config.toml
num_key_value_heads = 13
vocab_size = 32000
attn_scale = 0.137
init_std_up = 0.0189
Each number is 50 + 12 x the weight over its row's rms, rounded and kept within 0 to 99. Layers, rows and columns count from 0. The size before them is the row's rms in percent of the matrix's.

# layer 4 MLP up, 2240x832, rms 0.0441, rows 982-1090, columns 640-703
101:54 45 48 49 41 64 48 52 50 29 26 48 47 51 51 48 65 57 52 38 41 46 67 53 38 40 27 49 42 28 44 52 49 51 46 46 53 62 39 44 19 62 54 65 46 34 67 69 61 59 68 52 55 58 47 46 40 24 48 41 70 64 39 64
116:40 28 40 44 51 82 41 37 47 55 45 39 36 45 36 56 57 41 59 44 63 24 53 25 60 40 29 66 55 59 51 41 56 45 51 48 47 40 43 50 51 36 36 44 56 77 60 33 58 30 43 57 47 38 41 61 47 43 49 52 48 62 58 26
085:60 39 43 69 56 60 44 30 54 55 60 63 38 49 59 40 55 37 37 50 60 47 68 56 54 48 71 67 46 55 31 39 43 39 62 41 45 57 44 69 43 45 65 46 60 42 67 42 73 57 25 43 20 42 47 47 42 36 54 42 47 48 65 43
095:27 65 51 49 40 61 52 47 63 37 59 28 54 60 34 62 51 49 19 55 53 52 59 51 45 48 49 67 47 61 63 60 67 61 43 53 40 32 55 59 57 55 41 35 40 45 42 55 23 48 56 83 44 33 42 50 50 53 45 41 50 43 30 56
101:56 68 38 49 70 37 61 35 76 41 48 32 47 41 38 50 51 35 35 47 81 29 29 78 59 68 52 71 55 52 41 56 49 48 53 70 29 48 35 37 64 44 36 54 32 60 36 40 38 56 53 67 62 44 59 77 56 66 44 64 37 44 77 55
106:47 33 47 58 30 56 36 47 76 62 38 35 14 53 67 35 54 31 41 58 43 46 64 55 51 56 48 61 62 36 64 56 49 66 49 43 56 59 43 50 63 77 60 55 61 59 46 51 64 36 41 39 42 71 22 22 48 57 54 48 67 35 43 42
098:52 48 57 56 66 67 55 56 53 38 48 49 40 51 58 61 53 45 51 70 62 64 64 43 37 52 45 30 69 39 47 64 39 35 42 41 55 62 49 64 59 46 42 49 56 37 61 67 54 52 20 37 63 48 55 41 36 63 51 59 57 41 36 23
088:51 46 29 41 51 40 30 39 51 49 64 57 43 52 47 43 51 47 56 64 45 64 46 64 26 60 38 65 56 56 44 35 90 44 36 59 64 26 58 43 59 50 56 41 46 57 51 44 51 59 66 39 59 55 43 51 48 55 47 26 45 57 49 48
101:55 55 48 58 63 46 59 39 47 55 54 56 47 44 61 21 56 43 48 50 54 46 30 44 58 54 44 57 40 35 35 62 53 44 53 63 60 49 36 31 45 39 52 53 55 50 54 54 50 53 53 52 50 42 36 54 46 41 59 39 32 46 42 50
095:72 18 51 66 42 56 36 53 43 40 43 51 54 66 45 36 48 35 58 75 46 56 66 50 42 59 44 57 43 48 36 30 24 63 48 48 32 64 50 61 51 47 50 31 62 28 53 50 62 26 53 36 68 65 60 38 50 50 59 53 50 57 46 55
090:47 48 29 43 57 70 45 41 60 42 38 37 63 47 62 58 62 51 47 64 49 62 42 48 57 36 40 42 55 37 45 16 63 59 62 41 47 40 54 62 47 39 66 28 47 44 45 72 68 62 44 50 49 54 60 57 66 44 54 59 66 37 27 42
110:41 53 66 36 60 50 38 36 62 18 57 55 57 49 49 70 32 49 47 85 61 62 47 48 62 58 43 55 47 83 45 61 45 43 39 61 33 56 58 45 44 58 51 33 73 52 63 55 71 43 58 47 59 38 58 36 52 52 58 54 40 60 30 46
101:69 57 68 45 64 38 59 50 59 48 57 43 41 48 47 22 61 75 47 48 43 52 49 50 51 50 48 33 53 58 64 46 44 57 73 47 37 81 48 77 46 41 43 51 32 57 64 58 59 25 46 55 65 28 53 57 52 64 70 52 29 38 39 59
093:57 55 54 53 44 59 28 53 45 55 73 59 77 47 54 31 36 46 59 58 56 36 62 46 39 50 58 64 52 34 42 49 47 40 40 46 51 40 61 39 58 71 67 53 74 55 64 49 48 73 53 31 55 34 43 66 43 48 61 50 71 39 99 36
099:47 33 34 54 53 47 66 52 54 44 45 50 23 55 75 57 73 41 57 61 45 41 36 40 58 49 48 48 41 50 64 45 37 70 60 37 48 60 61 57 75 42 30 55 60 58 48 52 36 41 50 42 46 42 35 64 50 39 52 61 75 46 52 46
100:49 69 51 47 48 21 47 55 48 34 55 44 75 43 42 37 63 54 61 28 51 38 64 54 51 59 47 49 53 59 62 44 52 52 61 39 50 25 57 54 33 48 57 58 46 83 58 40 53 27 40 78 53 50 33 46 53 34 39 27 38 56 34 46
101:44 56 62 42 29 28 53 50 32 64 54 70 64 61 72 33 49 56 58 33 53 47 43 63 46 43 31 48 45 55 52 50 39 53 60 60 41 40 77 53 62 57 62 64 74 18 60 42 59 64 48 30 73 32 48 44 58 60 55 56 44 39 50 44
098:52 43 27 57 17 49 44 53 51 54 57 42 42 32 57 54 65 35 45 48 57 46 52 42 63 44 43 40 37 62 56 73 48 44 62 55 12 66 49 47 32 28 50 45 56 56 50 63 50 38 48 49 72 47 57 50 37 46 31 59 67 43 38 55
099:46 55 52 49 31 55 58 53 27 52 45 79 59 29 36 30 65 40 51 29 55 54 52 60 62 54 38 44 44 63 47 26 69 33 42 44 45 46 31 32 54 67 46 39 28 49 57 23 50 25 38 70 40 64 46 51 56 30 50 58 83 52 30 51
109:53 56 45 54 36 47 58 79 32 48 59 51 42 48 45 49 51 50 63 66 60 45 47 53 47 39 40 59 52 56 59 45 66 58 52 54 45 48 41 51 49 49 42 44 69 25 40 49 64 44 60 27 30 48 42 62 53 53 57 50 46 41 48 55
105:41 44 63 47 50 60 33 60 48 72 56 36 32 42 42 45 70 61 51 30 64 41 62 54 64 42 49 67 34 55 41 37 72 47 49 48 49 42 35 57 48 43 46 52 48 42 70 28 56 61 51 51 35 52 68 64 58 42 52 52 53 50 55 60
101:62 64 59 38 39 25 32 44 55 76 52 33 52 64 49 52 67 63 63 47 48 51 69 41 48 44 61 44 44 31 70 63 49 43 43 38 38 46 64 26 19 44 49 53 33 62 40 49 71 59 30 66 34 34 59 58 63 23 33 48 50 75 47 52
090:49 42 31 81 32 49 39 41 57 54 44 57 52 53 84 37 68 25 50 61 40 35 33 52 50 65 60 66 50 36 41 77 65 64 37 78 37 46 51 62 39 47 37 55 61 39 32 47 48 64 57 38 53 67 44 67 54 45 57 43 42 40 51 59
107:31 33 42 56 25 63 62 43 50 51 50 36 56 71 43 42 72 30 58 45 59 52 48 26 58 46 32 69 40 44 61 53 74 41 34 41 59 54 37 46 51 68 59 37 22 71 57 27 20 43 61 52 46 52 45 60 36 28 47 59 54 68 54 70
101:55 61 37 67 35 59 41 25 19 29 56 37 69 75 59 57 41 64 62 55 45 47 53 49 30 34 55 37 52 33 61 64 52 58 64 40 46 50 71 58 58 37 53 44 49 45 39 47 48 53 48 65 72 47 47 41 70 67 64 40 23 46 45 44
103:48 68 51 55 41 46 46 54 30 45 51 36 43 40 34 82 58 59 44 66 38 46 55 23 57 76 57 57 34 60 39 57 50 42 46 65 36 57 45 34 50 68 51 41 48 50 57 56 56 39 63 52 55 46 68 64 65 48 43 57 49 41 28 59
086:47 35 46 60 69 65 58 57 68 11 83 65 37 44 39 76 61 44 61 63 51 72 42 66 54 57 65 31 47 39 61 45 34 37 49 66 55 40 52 61 54 53 51 85 51 36 37 35 59 51 49 54 34 37 65 40 60 56 66 29 54 68 45 55
092:30 88 55 66 55 48 62 40 90 68 39 59 56 53 53 82 50 63 36 78 68 50 44 47 48 64 63 54 67 44 31 58 58 46 41 61 16 25 43 40 65 48 48 69 51 50 52 58 49 35 55 67 49 46 52 63 36 65 80 38 54 43 41 64
096:62 39 52 53 52 55 51 31 57 36 42 50 40 57 53 49 53 48 51 61 39 20 50 51 64 43 21 55 29 66 39 36 49 53 57 53 60 76 41 88 69 30 62 54 35 30 54 41 54 56 52 49 58 36 67 46 63 55 62 50 69 33 49 47
111:29 43 41 58 65 66 50 33 55 28 58 61 35 43 31 55 77 52 54 52 38 67 43 56 36 41 54 57 80 53 62 38 62 61 54 56 47 45 33 67 55 57 34 52 42 36 51 64 49 40 49 54 45 61 33 35 39 50 39 43 53 41 53 46
103:40 28 54 48 39 49 51 41 52 31 60 48 56 78 35 56 62 46 42 54 52 64 55 53 42 62 59 31 52 37 29 55 55 58 46 58 62 52 47 49 69 51 63 60 53 47 66 52 48 58 64 36 60 53 64 54 49 54 47 53 58 41 60 44
096:47 57 35 67 42 46 44 25 38 60 62 41 47 57 62 51 76 59 55 47 37 81 52 47 34 31 38 50 53 35 40 66 37 55 41 44 53 66 58 50 51 59 48 36 72 67 31 46 63 67 63 61 47 35 71 49 60 49 48 67 57 44 46 55
097:20 47 50 60 48 52 54 57 49 58 59 55 35 35 58 35 52 35 55 75 40 52 78 37 67 44 54 66 58 60 53 45 40 51 46 44 62 31 65 63 47 46 44 56 35 51 43 40 55 62 51 30 42 82 36 46 08 55 56 55 40 63 74 46
092:53 30 64 51 29 45 38 56 81 76 56 48 45 39 49 71 58 47 52 69 52 57 56 30 68 50 39 49 49 37 67 38 50 62 60 66 42 42 37 36 60 54 48 37 41 49 61 43 43 50 67 55 44 55 43 31 46 56 45 45 53 61 20 57
094:44 64 52 31 63 32 66 30 55 50 71 45 70 53 48 45 38 33 46 50 66 43 41 22 38 41 50 49 42 52 51 46 45 64 59 58 59 28 56 55 66 49 51 54 53 45 68 34 43 53 53 34 53 47 48 56 29 52 59 33 43 40 54 54
099:41 56 37 31 42 44 54 56 29 55 42 39 51 28 47 59 54 57 45 47 45 57 32 72 48 61 55 28 44 38 45 40 78 44 33 63 39 36 54 50 51 42 60 58 31 55 37 28 34 46 55 34 55 11 64 47 50 39 44 58 43 62 44 35
099:37 54 52 42 46 48 41 54 73 57 85 54 42 27 54 54 54 51 66 48 52 70 64 37 26 51 42 43 72 42 56 32 54 21 46 43 50 51 57 33 50 69 44 43 60 50 35 48 67 49 58 42 32 66 58 66 67 46 44 54 67 62 49 30
098:39 50 67 52 48 68 45 64 51 53 69 53 48 24 50 50 63 34 47 59 23 24 41 55 54 51 58 50 19 69 48 59 43 47 59 46 45 40 51 44 58 62 71 57 54 54 27 47 45 36 48 39 41 57 40 51 44 53 46 26 34 41 73 56
094:59 45 43 33 55 43 68 43 29 53 47 63 55 40 56 48 49 43 51 68 24 49 46 37 31 48 58 47 62 40 47 53 52 38 48 48 56 54 51 63 42 32 45 52 51 62 46 76 58 49 50 49 60 48 33 54 32 50 40 49 51 33 42 51
091:46 50 47 26 45 47 40 75 41 33 45 36 76 42 41 39 49 64 47 63 37 33 47 47 62 60 44 62 56 41 35 45 50 46 41 62 47 49 45 55 25 35 47 44 35 51 48 55 51 61 52 30 51 61 49 49 56 36 28 43 49 42 57 38
092:55 41 36 57 56 52 52 25 41 62 61 52 44 51 52 57 43 28 52 61 52 36 64 50 57 50 53 51 24 65 38 33 40 58 40 51 57 37 65 71 52 20 62 58 51 51 45 48 55 63 50 46 40 65 67 61 25 42 57 64 59 47 43 30
096:52 59 37 52 39 53 37 52 68 42 35 54 30 49 38 63 48 50 43 53 31 27 48 50 56 42 61 54 55 59 60 45 47 53 58 59 50 43 54 41 63 57 88 56 70 63 68 46 47 76 49 39 38 31 59 45 55 63 45 63 60 54 50 38
107:68 64 74 52 55 57 45 49 44 69 63 71 36 36 56 52 91 53 50 59 46 51 56 58 48 51 44 47 44 62 59 56 42 62 40 48 39 63 46 61 40 64 57 70 61 37 58 37 47 46 43 49 58 60 42 41 56 55 61 56 44 66 32 47
100:57 40 50 52 75 31 56 64 41 59 55 54 56 53 34 39 48 49 52 59 49 53 44 32 42 65 54 60 51 48 80 38 39 53 79 56 47 58 44 48 45 63 61 39 35 77 67 18 57 60 54 41 41 49 20 33 52 23 35 35 45 55 30 50
093:41 56 47 35 55 46 53 38 58 36 68 63 33 48 60 51 43 66 52 35 43 43 42 51 67 55 39 53 52 63 62 48 44 76 68 29 49 40 31 44 33 30 52 71 32 50 46 35 51 50 49 44 32 55 38 34 52 52 42 53 55 94 37 58
095:52 51 42 55 53 46 29 54 50 60 66 59 35 55 31 47 70 57 66 43 56 48 51 50 41 50 50 47 41 43 49 44 41 50 45 39 43 54 53 09 58 40 58 54 52 33 54 56 34 16 51 42 77 52 58 84 28 50 40 55 55 34 46 57
098:43 77 37 44 37 47 40 38 62 49 33 59 38 48 46 67 65 60 53 56 44 62 51 73 40 63 84 56 51 45 48 50 66 41 34 43 46 48 56 59 78 19 50 55 51 58 43 46 67 49 51 59 63 47 52 57 40 45 46 61 43 66 54 67
108:36 40 41 71 68 43 53 54 60 43 42 60 39 45 45 44 58 61 27 64 46 65 50 53 40 58 32 39 33 49 52 44 60 28 51 61 58 69 56 70 46 42 54 63 42 56 53 50 41 44 57 61 30 43 53 38 74 60 46 41 34 54 39 30
098:65 63 44 57 47 68 44 28 26 55 64 43 15 46 42 46 47 40 37 55 54 49 35 42 49 56 43 43 53 46 67 59 54 39 44 42 62 66 64 42 48 48 44 55 18 49 71 63 85 53 47 47 47 61 51 59 52 37 54 50 46 41 63 51
106:54 44 58 23 51 67 43 74 48 41 27 56 56 62 28 51 34 42 26 54 35 22 70 47 53 71 43 43 54 56 46 48 39 60 56 37 25 31 48 51 41 53 35 59 62 59 54 31 25 51 33 54 32 49 60 37 38 50 43 58 53 61 62 55
093:41 51 53 38 55 38 54 55 56 36 54 53 35 49 55 35 58 54 56 49 58 60 58 49 41 46 49 75 48 65 54 49 45 46 60 45 68 59 60 50 50 51 47 39 34 80 38 51 46 34 60 61 56 62 60 45 46 49 52 46 54 53 62 47
094:69 60 84 46 53 59 53 33 58 61 54 69 42 40 41 53 54 48 37 67 49 46 52 65 36 34 50 64 63 39 51 47 57 59 59 49 46 58 49 38 69 47 27 49 58 53 61 54 49 64 47 36 44 64 48 60 49 66 48 38 60 46 29 51
110:56 55 35 53 66 49 41 47 33 29 62 42 21 35 58 73 56 52 43 42 69 53 56 40 32 55 52 52 36 50 57 51 47 66 56 43 43 55 40 51 48 59 75 47 63 53 45 47 50 38 44 51 49 54 59 47 54 39 57 42 51 30 47 41
100:84 55 62 59 58 80 52 42 46 29 57 47 45 36 39 30 45 51 31 81 77 19 69 56 51 53 63 57 44 57 53 43 51 55 82 57 33 54 52 53 45 46 33 51 48 51 72 70 51 49 45 34 58 49 30 38 47 47 48 44 49 57 69 33
102:55 48 54 42 45 46 50 74 38 37 44 25 64 57 56 56 41 41 58 48 58 30 49 37 63 63 42 54 47 42 46 61 26 75 50 40 42 35 44 36 53 54 45 41 48 54 32 62 49 49 19 62 46 55 34 53 63 31 60 41 50 46 39 46
099:62 46 67 46 56 79 31 39 57 44 66 42 37 40 47 56 68 71 55 40 53 61 70 43 54 60 37 57 41 67 45 56 41 53 31 42 53 51 57 35 47 49 67 46 55 67 57 56 29 50 72 42 28 61 67 45 67 52 42 30 67 49 59 52
103:49 55 43 39 70 33 39 62 52 49 43 60 53 36 56 43 84 49 43 37 59 48 51 34 48 58 46 38 46 56 54 49 62 16 42 68 52 45 32 29 46 58 62 40 36 58 53 35 45 39 52 49 44 40 46 50 48 22 46 47 64 59 54 58
099:37 52 65 65 65 58 64 38 36 43 49 42 37 34 52 39 50 67 44 44 30 55 46 37 44 66 31 47 33 51 54 56 35 77 47 43 67 42 46 61 59 50 55 58 35 45 54 64 54 58 49 32 59 66 49 55 46 56 30 51 43 62 35 52
098:43 42 41 43 31 71 63 57 32 51 60 59 48 59 52 55 49 50 52 50 52 38 57 58 61 37 52 29 42 42 45 30 56 56 53 25 50 59 50 40 54 49 60 53 53 54 57 41 36 55 49 43 55 53 41 47 40 68 41 65 59 63 42 42
093:43 37 61 64 48 54 49 67 53 34 63 42 43 52 57 50 66 41 52 62 48 54 29 55 52 46 39 51 37 44 64 48 51 45 55 66 60 74 66 40 43 46 55 65 29 61 50 30 28 38 37 43 39 52 43 52 66 46 52 60 51 63 50 63
101:69 16 54 55 21 54 38 51 63 42 39 33 56 65 68 40 49 50 50 68 56 45 59 61 35 52 38 30 62 46 58 48 47 64 34 44 52 57 56 54 43 58 41 44 45 48 35 61 49 43 39 61 64 51 49 57 59 64 46 32 46 59 39 53
115:56 55 68 55 68 35 60 58 85 47 45 62 32 30 45 57 39 26 44 45 26 54 35 50 22 46 34 44 66 48 45 40 49 43 44 32 46 31 29 52 55 11 40 36 59 36 43 43 50 50 67 48 45 60 56 25 44 47 37 69 48 50 47 55
095:59 66 55 40 36 40 55 41 47 44 35 41 63 52 48 52 40 60 57 33 46 23 37 59 46 60 55 84 55 70 40 42 40 56 56 43 52 43 48 56 62 54 46 53 43 44 46 56 46 58 73 43 51 29 70 67 63 46 35 49 38 36 81 32
092:43 40 68 49 81 45 61 66 47 45 48 52 28 58 34 50 53 52 32 44 56 55 32 34 56 46 48 54 69 53 60 55 57 52 63 52 57 33 46 55 44 58 81 43 47 67 42 48 50 36 58 54 50 43 30 43 67 58 51 41 62 43 36 34
103:37 70 67 46 57 21 57 39 55 54 65 89 50 62 69 29 49 40 50 39 71 64 34 30 51 53 64 37 59 70 42 78 16 49 63 68 53 59 69 49 64 52 49 56 69 48 26 48 46 34 47 56 42 60 63 59 53 29 65 41 54 62 48 42
101:64 64 55 58 50 46 44 48 48 72 57 53 63 56 32 53 39 49 65 54 50 45 40 36 29 44 60 52 58 39 82 44 44 70 63 37 63 54 36 66 76 62 47 35 45 22 74 62 41 44 65 42 69 61 53 46 32 61 58 40 61 42 56 56
097:45 45 65 54 48 57 70 51 62 45 51 57 51 32 32 43 67 63 29 49 25 39 63 41 44 46 39 54 38 58 44 48 41 72 45 75 41 53 67 60 36 52 59 30 53 60 52 52 53 45 32 27 60 44 54 49 58 59 34 44 63 52 39 49
098:54 46 55 59 59 46 47 59 46 43 57 43 50 48 61 66 18 64 55 52 47 48 57 26 58 70 80 44 13 51 51 64 33 49 45 57 50 57 53 54 61 38 48 65 53 62 42 52 50 50 53 45 68 65 67 56 36 61 48 25 16 64 62 53
093:54 52 39 60 36 41 33 52 54 58 36 51 57 51 47 66 45 69 22 53 73 59 45 47 38 73 62 58 54 53 32 36 53 39 68 52 49 41 39 63 62 61 45 67 64 64 63 51 43 31 56 44 65 54 65 32 46 62 40 47 50 44 67 63
097:71 33 58 50 69 76 62 47 27 40 61 35 48 56 58 51 65 60 57 57 62 51 47 48 27 55 53 38 83 50 37 68 38 59 46 50 90 41 66 60 48 45 68 46 61 59 44 58 61 54 53 60 73 59 39 50 52 47 39 43 49 47 49 67
087:39 68 66 38 64 44 44 55 60 49 50 46 61 40 58 46 50 51 41 46 50 31 61 53 52 55 33 53 55 49 46 60 49 54 46 29 39 48 45 52 45 39 44 42 76 72 67 57 38 66 51 59 60 35 58 61 59 48 52 51 30 48 61 54
099:61 47 52 63 36 29 75 34 51 42 46 76 53 59 38 50 63 51 56 70 55 56 63 43 48 41 50 36 60 46 32 34 57 40 53 63 56 38 48 35 58 40 54 72 28 58 52 32 59 67 68 31 36 69 74 48 50 70 63 42 64 77 44 40
097:52 62 71 41 50 50 61 43 39 18 49 56 60 47 25 59 48 65 44 47 46 44 40 71 75 45 66 47 32 42 56 65 36 41 58 52 48 51 35 71 56 50 50 57 52 48 48 39 47 69 22 42 68 32 42 44 55 38 58 45 44 38 49 35
102:29 48 41 53 36 40 54 52 66 58 48 56 69 70 61 35 37 45 73 49 40 38 61 50 41 65 55 48 49 54 52 56 59 32 47 52 42 45 29 18 33 35 52 71 36 55 25 35 41 81 37 78 65 43 47 57 53 44 44 32 39 56 44 50
099:55 47 59 77 87 53 58 46 48 21 67 70 52 38 44 29 62 55 31 59 63 69 35 35 62 62 81 55 23 48 61 48 40 50 44 57 54 46 47 51 49 56 41 33 49 65 51 64 55 47 46 64 18 38 50 37 43 36 67 61 72 61 65 26
094:56 48 26 29 52 39 45 40 58 50 47 41 20 46 42 49 33 70 65 47 42 45 41 26 58 54 48 48 49 47 54 37 52 35 29 50 66 68 58 55 49 64 58 39 55 45 49 55 40 54 56 31 76 41 49 47 44 45 56 51 61 60 58 50
113:43 78 37 31 53 50 46 49 31 63 35 55 61 41 50 57 58 70 65 31 40 30 42 68 43 41 62 54 81 59 51 54 44 37 36 57 34 39 54 46 51 45 47 63 53 58 37 70 54 50 54 73 49 54 27 65 33 47 38 52 38 49 45 67
105:46 63 59 37 50 63 42 49 38 35 44 35 56 78 48 59 49 61 48 39 58 52 37 69 37 33 44 38 60 46 60 44 42 45 58 68 66 65 40 59 60 27 68 43 41 39 50 56 69 53 68 37 66 54 74 65 31 56 52 45 66 56 45 41
093:38 30 57 46 42 52 57 55 25 51 49 59 62 51 65 61 27 47 55 29 38 61 44 50 51 20 55 22 51 56 45 40 46 58 43 34 53 58 45 56 71 58 51 51 55 41 43 61 43 60 38 61 30 28 57 51 38 40 51 60 47 63 41 53
107:32 38 53 69 41 55 43 45 35 64 56 59 47 49 35 52 46 46 44 58 53 46 50 52 68 38 31 31 60 56 49 37 54 58 47 54 57 53 30 38 49 36 50 48 13 36 67 35 59 65 47 47 59 32 65 41 54 51 52 35 49 49 50 52
111:44 47 50 44 55 49 51 32 51 50 44 54 50 56 65 44 45 54 52 52 36 65 57 59 57 61 29 52 56 47 63 59 54 56 65 60 54 46 54 73 55 55 65 52 50 33 57 59 47 50 64 29 48 44 67 45 57 44 39 47 63 47 49 50
108:34 50 48 43 42 45 56 52 47 57 43 79 50 60 27 41 53 49 68 52 51 51 46 64 42 27 59 70 49 51 51 09 46 59 64 47 49 19 64 44 63 40 42 33 28 41 41 45 39 69 59 59 40 47 43 79 44 53 54 41 31 43 34 71
085:61 41 42 49 68 34 40 58 35 46 47 50 63 34 52 59 69 39 49 36 42 57 32 72 46 63 40 43 42 55 63 51 42 66 42 23 53 50 53 56 49 53 67 45 56 58 33 38 41 40 42 60 36 63 53 41 47 50 57 29 43 47 20 62
091:55 42 38 41 52 52 70 45 30 40 47 70 37 66 39 53 60 40 41 41 61 41 65 62 43 68 52 42 47 46 49 41 81 26 52 38 40 70 45 57 61 58 59 41 41 43 46 70 47 47 73 41 58 50 48 47 36 45 44 57 73 28 54 39
103:43 51 56 69 34 39 55 41 64 60 68 47 38 48 71 41 48 41 56 54 70 64 39 43 43 49 55 49 61 53 61 65 53 40 94 60 46 55 50 54 72 42 37 50 58 47 56 63 71 33 74 48 52 53 45 58 53 51 44 35 30 47 50 38
102:73 52 64 46 64 46 49 40 56 76 60 61 55 40 33 61 26 48 42 38 39 32 50 52 53 52 56 34 28 72 45 59 43 57 39 52 58 34 31 36 35 27 57 41 57 57 63 38 44 44 50 56 41 53 55 38 67 43 28 85 50 49 45 44
096:51 48 70 27 33 62 53 29 50 42 36 62 46 45 55 67 50 54 56 40 36 70 53 13 44 39 48 41 47 42 42 57 54 59 48 50 46 49 44 37 76 52 58 46 58 48 45 52 56 40 57 43 62 57 43 38 48 48 56 58 41 65 48 66
092:51 52 35 35 47 42 51 28 35 54 61 47 51 39 54 60 67 55 55 33 23 66 41 59 72 53 61 38 48 49 57 49 62 52 63 73 44 45 56 36 56 50 55 58 46 57 45 47 39 52 32 49 51 32 48 54 51 39 66 48 65 65 40 56
104:30 68 56 49 49 47 56 53 42 46 55 45 52 67 43 33 69 70 35 50 54 61 63 59 55 60 31 73 47 50 57 66 37 41 62 50 39 45 46 39 37 63 38 35 43 53 58 50 37 46 39 47 44 42 47 47 70 48 34 57 41 80 29 74
110:55 65 43 40 41 29 54 72 40 47 37 54 71 63 36 38 57 42 55 36 62 23 52 74 74 41 35 48 39 43 33 43 57 38 32 52 43 35 45 38 55 40 32 41 61 54 63 59 55 55 45 50 62 33 32 43 61 49 36 35 52 44 51 54
095:28 56 42 55 48 47 57 53 66 43 64 59 45 28 39 56 60 45 54 64 44 54 60 62 56 44 52 67 58 32 48 63 46 42 51 64 75 39 51 65 59 48 43 48 46 50 45 47 61 57 62 45 74 53 64 40 47 34 46 49 59 40 50 53
090:50 81 51 30 41 28 81 51 35 52 69 43 55 36 58 53 32 50 28 60 58 34 59 80 62 48 35 51 70 47 45 31 47 50 33 58 59 37 43 77 60 54 34 49 59 51 54 35 64 63 59 45 61 63 48 37 43 43 34 48 47 62 55 51
091:52 52 50 49 42 85 37 37 49 52 65 57 39 47 58 85 47 45 43 58 76 32 53 51 49 49 55 36 56 57 45 56 58 57 48 54 37 54 40 64 46 50 31 55 71 21 50 49 42 44 26 46 38 58 52 43 42 39 61 75 29 51 33 50
098:50 30 50 42 63 44 42 54 29 36 46 56 59 45 36 37 25 50 62 41 43 39 48 13 47 65 36 50 39 37 37 40 49 50 48 52 49 27 60 37 34 58 60 27 31 53 45 38 59 48 50 64 51 57 37 53 67 29 44 48 69 53 56 57
090:35 56 38 41 65 39 33 65 62 50 43 25 66 47 63 59 42 52 56 66 45 52 46 48 30 53 29 63 67 51 52 54 61 20 46 73 44 38 83 39 46 74 39 45 55 56 25 63 81 66 48 43 53 46 50 43 49 43 48 41 49 35 70 63
094:36 51 58 41 55 55 59 51 39 31 34 41 28 47 57 55 30 56 48 34 48 58 45 19 39 37 21 42 40 59 54 45 51 56 68 55 34 59 45 46 56 46 51 38 55 67 19 40 42 43 62 55 62 51 56 55 47 60 57 48 74 46 41 47
095:56 50 51 54 58 57 63 55 62 58 44 30 43 52 27 55 60 70 56 65 62 53 51 66 55 42 70 68 68 54 72 39 41 51 34 48 37 60 41 49 40 57 51 44 34 44 58 43 38 46 55 66 39 71 40 47 58 47 41 36 31 64 52 43
096:36 38 54 39 45 47 21 35 49 59 24 50 43 46 31 52 20 56 54 48 45 48 47 35 40 33 53 50 53 44 58 46 37 64 46 50 59 46 52 56 54 44 48 60 60 46 55 74 78 50 74 57 54 43 60 61 50 72 47 47 58 45 38 52
112:41 36 23 54 34 50 65 39 63 43 37 31 32 56 53 49 25 39 69 46 56 40 30 54 46 57 58 65 50 48 43 56 47 49 60 57 64 49 48 41 25 34 73 35 54 51 42 51 59 50 65 68 61 57 45 64 63 43 57 42 62 50 69 49
104:48 43 52 55 65 56 48 40 46 64 35 52 36 49 51 55 44 74 70 49 33 69 36 54 50 42 35 47 49 45 51 47 44 36 60 39 57 41 36 74 62 48 72 38 27 65 37 55 48 58 53 48 39 56 56 53 78 40 48 32 36 40 53 56
099:83 54 39 59 52 34 48 46 36 38 21 49 57 45 48 49 64 42 53 39 47 58 47 50 60 58 56 26 63 55 49 30 58 39 34 58 44 32 50 73 53 54 39 40 50 27 47 61 43 41 51 43 59 68 37 53 37 39 49 53 56 44 66 52
098:56 56 13 66 46 51 47 40 45 43 60 46 45 56 85 34 49 61 61 54 62 64 28 56 52 60 46 60 37 48 55 70 72 42 44 45 49 53 49 48 50 47 49 51 55 44 40 38 52 52 49 45 58 46 49 56 51 67 30 58 42 67 54 48
100:27 62 41 70 36 63 57 61 53 53 57 55 65 29 80 33 64 44 55 32 57 37 42 40 54 61 43 47 50 34 17 44 52 23 41 69 44 36 43 24 67 53 47 58 36 60 47 32 58 48 52 55 40 73 61 50 58 52 71 40 59 42 44 61
086:64 34 50 46 56 37 37 26 34 68 43 68 46 63 56 32 59 52 57 33 61 45 50 42 66 48 45 53 48 49 43 41 47 60 45 27 31 56 46 42 45 48 62 52 70 62 45 51 46 57 36 51 54 54 65 35 33 45 57 45 45 49 72 49
090:42 48 69 57 67 46 56 44 69 43 77 58 57 48 51 40 38 31 48 44 51 15 43 49 54 61 76 72 55 61 52 55 46 32 40 55 54 50 72 45 57 60 35 42 57 40 52 49 40 30 45 62 64 54 56 70 42 60 62 63 69 51 56 33
101:75 42 47 53 45 63 50 42 51 45 35 41 70 54 35 45 63 42 44 64 56 54 62 65 41 78 75 51 50 51 67 67 47 56 44 51 27 38 67 51 55 48 61 47 75 64 33 61 57 31 52 56 67 50 52 47 38 70 58 37 39 50 47 53
097:61 52 61 55 50 51 51 63 56 22 48 33 53 63 46 35 50 47 38 51 44 60 45 31 61 55 42 35 32 46 50 56 45 48 25 55 56 56 39 46 26 57 52 55 63 55 52 56 34 47 37 43 58 29 44 44 53 48 36 71 54 57 57 54
102:60 42 46 51 43 59 56 44 47 30 56 20 48 54 60 61 50 55 51 46 56 55 34 45 45 49 59 50 49 47 48 59 37 35 38 43 39 54 55 36 43 31 67 54 63 48 68 28 54 59 32 39 63 63 57 50 52 52 51 41 59 71 59 52
120:40 50 54 38 54 45 52 55 61 66 41 34 66 54 59 57 52 59 83 50 38 71 57 64 64 45 47 58 58 19 46 46 36 40 32 56 60 52 51 62 31 35 38 38 65 47 49 49 47 38 31 54 62 39 40 50 46 36 60 46 38 56 59 32